Part of a small language model's weights.
Architecture: LayerNorm before and after each block, no biases in attention or MLP, untied embeddings, some layers without positions, local attention windows, hashed n-gram embeddings.
Each number is 128 + 24 x the weight over its row's rms, rounded and kept within 0 to 255. Layers, rows and columns count from 0. Numbers have three digits each. The size before them is the row's rms in percent of the matrix's.

# down: layer 5 MLP down (transposed), 576x192, rms 0.117, rows 192-238, columns 64-127
# up: layer 5 MLP up, 576x192, rms 0.115, rows 193-238, columns 64-127
down192 114:067114123138107134147127131110195131177146102116131140117128158136104116148166125100127138142128097141096118116111161119127115116100120097079162144163162143120171128100126121121117143129101118
up193 105:151124137182140132131093113149143104110087117143145136117135134110144144158133149139129174126136128116118116151112155117139118147138135163138134123102113108123128138128115166130136122080081094
down193 118:148180141148176146136110108178138142130076118119114139123102138108130145143123141134140113102090123130153082116157169095122096168108144106150111129144135097176118156113110109113115112140117114
up194 101:154132132145109125119150159117102116131114114126119130088113150119151116103156159139131128135106112090101134123127143110121112168105092124140090130116139111094083112161164160104133155119105124
down194 130:177155104130119129105161160148103135116167115149158110108062131106201134167118132106137138112128140112109106122160123135140167143128150116112146150147127084137080109135150159080155165128144131
up195 102:065108118138112107126142097111100103085151111138129097136157107156159059126086108151136116127135123154121151139115144113136150116111136153119140150181088143120116114114137160161112167112129141
down195 093:126114161081130128138102139158110111159100143173117093179222152087112120091140127148120127101116121119118140153140109111121115126080094100138173112114134108144125155096095107157064101137127129
up196 092:110104169145110072127152102194148134089103142152107165127107130128109096118128139150160115150176101123148202131129116070122105143117111131156130090158113120116098120117162126092159101116103097
down196 099:106135106136121148104138161056101098131115149126152094129225107118149136127143117141061142100105162130144098138105150181110174109141121170139135112137132144141142163105132097152152137125134137
up197 103:140075093124120138072143128129173120120091149135111153122141141119125132149130102131156143130101138110141166166137175159125099131111134140170141121098115074093144095105110123132105116110126106
down197 097:089118123115151157139138120143120124089079120111128168144200146136146164118153125163135124122113135113118134104097155106100163107098105143153104124144112134142150171129157133123147172122127106
up198 105:117144120135149121137109127127129129121121107127160163169113085130145147156090140148143140141137126160127135180090129115105127127133099129114129100139124103141155107145092162111119135142109120
down198 096:156107118093126091140093170163084105143115107146120140140194166147150118131166142103142168133196078105131149166100143149118153098097156108170122068129146132115159180127125136120169126127085110
up199 107:102100126127114158117113141147148115134134119156119126132156098163149085123101127185118111120109126101103171154119154129114119122115100152115129167148144079079124137119148122162101087126153127
down199 113:134155131086152169100143147107143170103137070136103207176083117086098151153119113138120089104032101147114108112129181123118132124110168129132123129095130087170137101125119111129134113165145104
up200 094:134185099113114133070080136116114129130138137139136113141159120159134133139118126156130123136111101160091139171097138166145151134174148123099133138130085065128134120151111153164124084134109127
down200 098:098124154157168103140119127136122150108135119129135153159089179105119108144130110163134109103186121102094117105163116098132097133133137123165109113136135132105087117143093115099130150117114110
up201 102:058101131126136117157081146151177121085137156128116126105104158117081123156133140179113145152125134149101152105122136061117111133155129151141144098124116122104160156162138174139121087130117128
down201 099:185140162106116132140138120108146156174142098134180100133108139113143099114192149145119138153117124158115134121124161065170152096127156124129108128115158103147159166166151134148151128141148138
up202 098:146131087151122146128125105110156106085143146157138107128104148129137098122104148144143129124131150090099147110135138141143132126150160131119138155145107113125098143114129121114161083121103153
down202 097:146130105121160147135102104142135095099137131158178145127248130105136120125151152093115126108127144109125105129135134126061130122152122159122122070094142135111115129118139113115144083137150119
up203 101:134130116134133164175119127103073103143096136139132094138125140100131140131142148138119139142091127083126144123135139096141111133127157168176124128094128135107127083105135122116138155129081118
down203 107:114121069145110142131132120130117127139150148147122097140119113140098135119101132141134152143188114156147124119105132101136117149153176102121132166154167126106116120107113096116092157144124153
up204 098:160118150151109135104129099166136104112141078137158147131143109131139107093128138137085114189162098150148138164128149112164106143141082097157150096159137100120113145131139180144104132094083119
down204 093:122154131139114141108132109137130131133137110134113114118230130111146132086124127153150109142206152110092131121134122085147111141128123128105138104135143171153171091130124152126101155055098107
up205 099:120136150137098172136102145122135084062123176160096133126150127134129086125114135136122152127128123101051135145132117147109100123163115123135149089128161122118124137144152147108170179087107126
down205 103:158149163132115125117162105148177098081111126136141108157092125110087126135140098146167135110122094149093152145134103120125090130164131118169159115147118086112163148127122071133081122155125123
up206 102:140183130142099141121113118115142131095117146168124132150130140151107106142112110147112111167100145114067138157116208115138082165119135118143088158145126088126097119124122140095136096162135102
down206 092:104126109123113102154159128142108142170146106141136113086116121151150132136140137062147176155120073100072137142147086158145110086140122090117144096141123160156115157135105120138166133131116134
up207 098:132164131125093086131109126160183102121118123113130092090136178112102146138157105144131106145128141096115166136117172140139122140109144101156118108182142101082134136152126186113128135141113102
down207 094:109118140131165104096122155161141106127102105118163052175099152114092150134124129118121150152122169137128122089150093180118134098172122093148128140104138087077103085130101121132130141130138100
up208 092:126125169133084167123166093127167104133127134147121084119114115128151101133096119146051171127120105131138165135104131106122089115139138138126109149156116158127122116183138112124155131064134150
down208 138:156128122149122119115165110108106161139120172126146149165056116116137140186121111142116115127103110173136085142104128125129116104176175156169124152111109105128136099149123153116143120190140127
up209 094:096160134133093094126124129117133079137099119126089113145118127134129132142138191135161128113113080112143150177138150148186121140126070126117151137108129123128162137124140107139087097090140124
down209 091:091118143138152094145137143157128127120113154154128138119174170133116121142143152126166111118148101118161153129159139108101118142142141124138177105137129155111114156102105123146125152118104165
up210 098:094148122134143097109098089109170161174131136156135123141133144133137141165097085166088150106113137154093136133123117143102111151126149188106148139139117106135143101091104109089115112150121085
down210 096:136079116143111117132126146103129116104121113145106101115241129160111103090102134138146106137201107107100129180107154116118149132106156096137119119135178137112149136136151162153109164111133147
up211 097:147104145133147087132130121126114070138120113154135090103115145102130099121139085150145133120100136081111168119126132127134136155146144159114161157102153145127163123080088109110115153127101083
down211 097:120125149137136115114107093119124131146123147161149119089187129123136129104119124143095105177139082102169101144110121136137121139139136150137120117122141104079141108155169129155139146144141141
up212 096:139191119153134090135088144148165108100140153169128114127135119109117104109120129125102156144087150133149146114119167101122133141130156149158086168119153141151143104126102117129118147148122122
down212 097:144144154137108155108123155077137124114124086096138144134128125124153122105106142160138107095102100129114162088075095154145148137139147124156143139123159146138117179123152156117157140133154146
up213 096:125089065135088179097096126129124094103136136113145112143093170144162093133121122155162114113126102136103148142092110142134134126148129119113124153116149152136097107111145128154179129155140157
down213 094:106151140142193183122093108128097080099146149134136163160117118133122142148118165148142132098129126106166121171160140120107118142111105107148139113122135120133156073122150145159115091125105111
up214 106:127094155172098108167115102148169073137109093152118125135129079152095113142127128129132114120127107129113161160137131113121116164124101144153129137095145093120104139154118125132103145149131088
down214 105:123102193137131129123121130162104129150122132124169136110123148126122145156094079153177100116110148114147127155146093174124167104125139122116125161091152102067135141113119092123133156113094145
up215 092:161104154141110098110131123092190093137121125197110112107119125141178126104140122146138117156158112152148146134076160124122104115139136103133124155146141132137116114125102172109145121102087139
down215 091:126135120119160141119144126149133098125104147163113124140194162099139146152115170163105127112199136152149129113138162149133129151117128140141141063084117120083159131118095113137161075085125117
up216 099:122144112161067126156128187113099130123149124125107065129148121107158126139136093149135126108092121092127144109136170135147134120126160178130103167175129123079094148125157170138155143144116117
down216 107:140127100123134145120113138111148144133102087132132109124081177140132120184129121095122122164090146124139145115096129109118130152142184117130117178143138090113137115088157115114091163131169116
up217 103:128122130136124095117128161171138131116129107107134156091091109170145084153114099166120190175120144136113150150134124099107152145100121124144142128162073153111157134161102140173090104122104138
down217 110:103123163102113122123160114146150162096157112096130147097081126147133087137149152118110111147116126114134147155147107133112132121130116126116119138158112131152121130162154119142139184113126107
up218 083:117128120126118117108128116129119115106152141110149135144098079102148093132161123125187103124125127097146138125067112095144157135171124184123122137156106152121171112137142159107155122099122128
down218 085:123126105128125130140113128130148130128118166193088131117255163130114123116127129134095138137153126135112157137140139120132122137134125126128125080117127105100147158119103128140151112097089101
up219 109:146141149182104113115085165143107140123077167114169136123098135135121120093143087130124133129120102079110149167137139124145133172152102097194103152126124169156148106137120109094128142114080134
down219 113:143143107158157127120114133174075138147162158148094130130108155124152168123110158118126167086126108089097112119158134132136180144135146134135124157120161159192108127096092122096108156123112128
up220 106:099118104144119175153176119117130135134148144157075110157119126126137139095128140150148108127104112143080114128114172097166102132118113102139109136110112122146120087124114160110114144128119094
down220 107:131142116113127146158155158108103116165131100122156150160104121115127121082097150095127094106132129161129146096123143111119176142131115127149081095090176151076145110116144108150100142142112152
up221 097:088150112140085116146126145112130095114102125100112151163127128164116117109131135150102104148170101113122152120085155164132120177125114104182115077122112135107142152171170134146149118116138115
down221 094:128102160132128113134096122111104135131108150148125130122210162122152109105151166124156078106205113107108151117128131115137119134097082114137134116131149143114141153132128149146149149122103133
up222 088:096134095145105140120164192143166132128104141142141123115107158108137136156145107151156118113165100132150145095094160119144141128125146109112110117107077090112117120139151156141105110125126132
down222 087:114151118090140124113116112108135164129147133083128100119116130154125152076166109159144180160139144158087075178158113142109120147119154138152108086120173113144121105063114107144086160123151153
up223 103:134110078139120138104142130131130081104120122128130041118102118142106132081130126155152132179115103116107167142118157136108121151118117099162144130133121100095147113134131143160127150161176141
down223 105:147146152113141100153170120159098121108138109137097156154131150064164175130092105126115153160068136147110159125130127105109113122156128133137133172104118145119152167148082137125134142096116128
up224 104:096134148160137117066096115108122090121113112148164107124112180142133125149100132165137117108117130142119175118124126134135139152069111124133128155159078142135147113134140141126082121125132120
down224 121:111136106127131138137118094129120141138097146132124100130090111153128167133113177109078092189112096133136110129141095101096130129116123102104171159148071088137128152097153113141123087101152166
up225 097:108112085177117110106173157165135139132096144131095148099129106138105078140154129141165110129135120136113128126092162116098094117179064157113113148115116130129141097134136129132132125088142078
down225 094:152111099127126164130114146122115122108131100106146138126228160111125133118146150134158127121178127101112145119159160125087121117141137114143104102130165162064135122126101102158105141167158116
up226 101:126143058134104116132118136095139121128120097141156145093152143108139148128154128155108140113117150150137134142095149123130091138147142105156083115184135136098056139134136162141121083155124128
down226 101:074118122131168110148158144101095128116139132110128140125193129109114118143168134141144137161152166110096146133123089121141105139139138124115125107158110152137106174106111091120130114172109124
up227 111:093150134118083095144126153113158129130112125136142118072112104154141116135135093134087136099124100155120140106125129134121054164143113098132110125144122128142145149149122138150125127119089094
down227 109:179112153108130111146113109122139149166140142116186162071142107128168142160094132096136139117127115127092115120140079104122097116177139127126147144137139103137135203113122109138120153113072107
up228 103:130122137151131139136144163131131097111120151122139116121172102188124114148119170163098132167129139132109132149142141131117112160132153123134148118122132176137122109181142138148096131128138103
down228 102:145125114108120170118162168120116118152127140103159156106090134128111140134190130077124144098106122161127130110141093136118110130128094126124159172111113129167151144155128152078125154193170126
up229 100:082130111137148090109137127106116109129136066149095107153088093126146119123167108173143145166141124147092144139122124120191137159112104148121120156120092109111125133146092116146140107117156136
down229 099:141137125144125140132094158146140124123103081173136148126255174135125106130143125143131125106161105132111154117130127155121108118139127141175144092112148142113126153122116150128137094117066112
up230 096:109096105110122110120101121112141068124103134145144079166134128125139071146129121144100176144145109170132131123114107157126115160172088136137155174115130108120142129152087108153140125103143135
down230 092:129132129140150143188116128130148152119118104139121143156164171130123119116088133128183120123147150088112113093170130128165131151098137091138150083110091159123121126094120148138068058139109130
up231 100:121092126199096158134074141120183114107133140176125084120126146166125113101130154150135161140151117148101143154128128185102092166155158107162111102145135122098108144131142102149124090136118099
down231 096:141128132131113175183154130164124103133162131150120162160112130094130094135123158150150107083138171133108155124103132081121091104124153133122122117168106121155159132169114092129119122100114157
up232 100:112161117110135138104107129156089097128127161137115152080122129134150113147119169143138149156096113112139157135131144098122097171174109154088134093113097166130117163171139118129160138115094136
down232 096:123153101159103161095081166154127180123147140122166149097150125180121124117172139123128149129133110132121178125104089124138147102122097131122145099118198201105171144121153116129121117142148115
up233 095:145137107130129098122128128119181129094089113152173094119123140138177124134114139122131138106135100117145140152099146106111124135148150107146135157160142164132131111170151151102150098127129121
down233 093:155172116109161066129180169143141116117143107133154103121089113108165146146150125089111136119116088154128114161104118157166159168154142115106128129108138096126084121100142124160120102148130125
up234 096:169140115149104139126138130147106130139094143141109094170085117160149106123120130170122149117102137135152146151118135105116089155137163126153144099146130129114089136163090137121129159115117081
down234 095:137108131158103107156107124121091142145084118099162123126108150120164123105120139140141132159136135155099109107108140170116109116131173126144124171101143102095135077067167093159148115144141140
up235 098:135154162164066132096117099104086117143097147142108102121125086133171101097148107132086152145158157127116157172053130158131089111152134117126161173148081108112131134143142135138081129100102125
down235 107:140105149096086107095149092119159184149126118157162086090118142119153159153119129125115099085122087109128105118150175177149132152142136118085150142152136146106136102082117094166124144140090123
up236 095:150136149160133145131123112159165113165084120166128083143126091121107093154094129125160155129111119105121118129110150138126110120123087156139090148135169088129102109125104135067116132098120049
down236 086:126123084138093120175121153107125110122122109127131160128195115121129083126141123137103129107156113136161115114111179136098107107138156121166163105137134183140151163153134149153131075142106157
up237 097:071159128151145110140120121151150130109133087142130145106109138132123116165103136182153133114101125193121124139126100137085116183136122165141135171130138082123099114118110099073129087145104075
down237 092:145122138145115100137092143123118105133090124150139089126255128141132142107138143123128156137173116086108121138126164128119123113133103092182123087126133165119137174111146140157151110113126128
up238 098:129147124157125109073146141156143109100090089140127077179113083141136160117126168152116140159116084155111117160155171154156071152096076118110149127168124142125121122131113154138085105129104134
down238 098:085158150161155140129144158093123149119164151094140086132150088101118168123101123146157174136144118164108118127142138087144130138114130091188149065138117157135102145101122119146151106101138130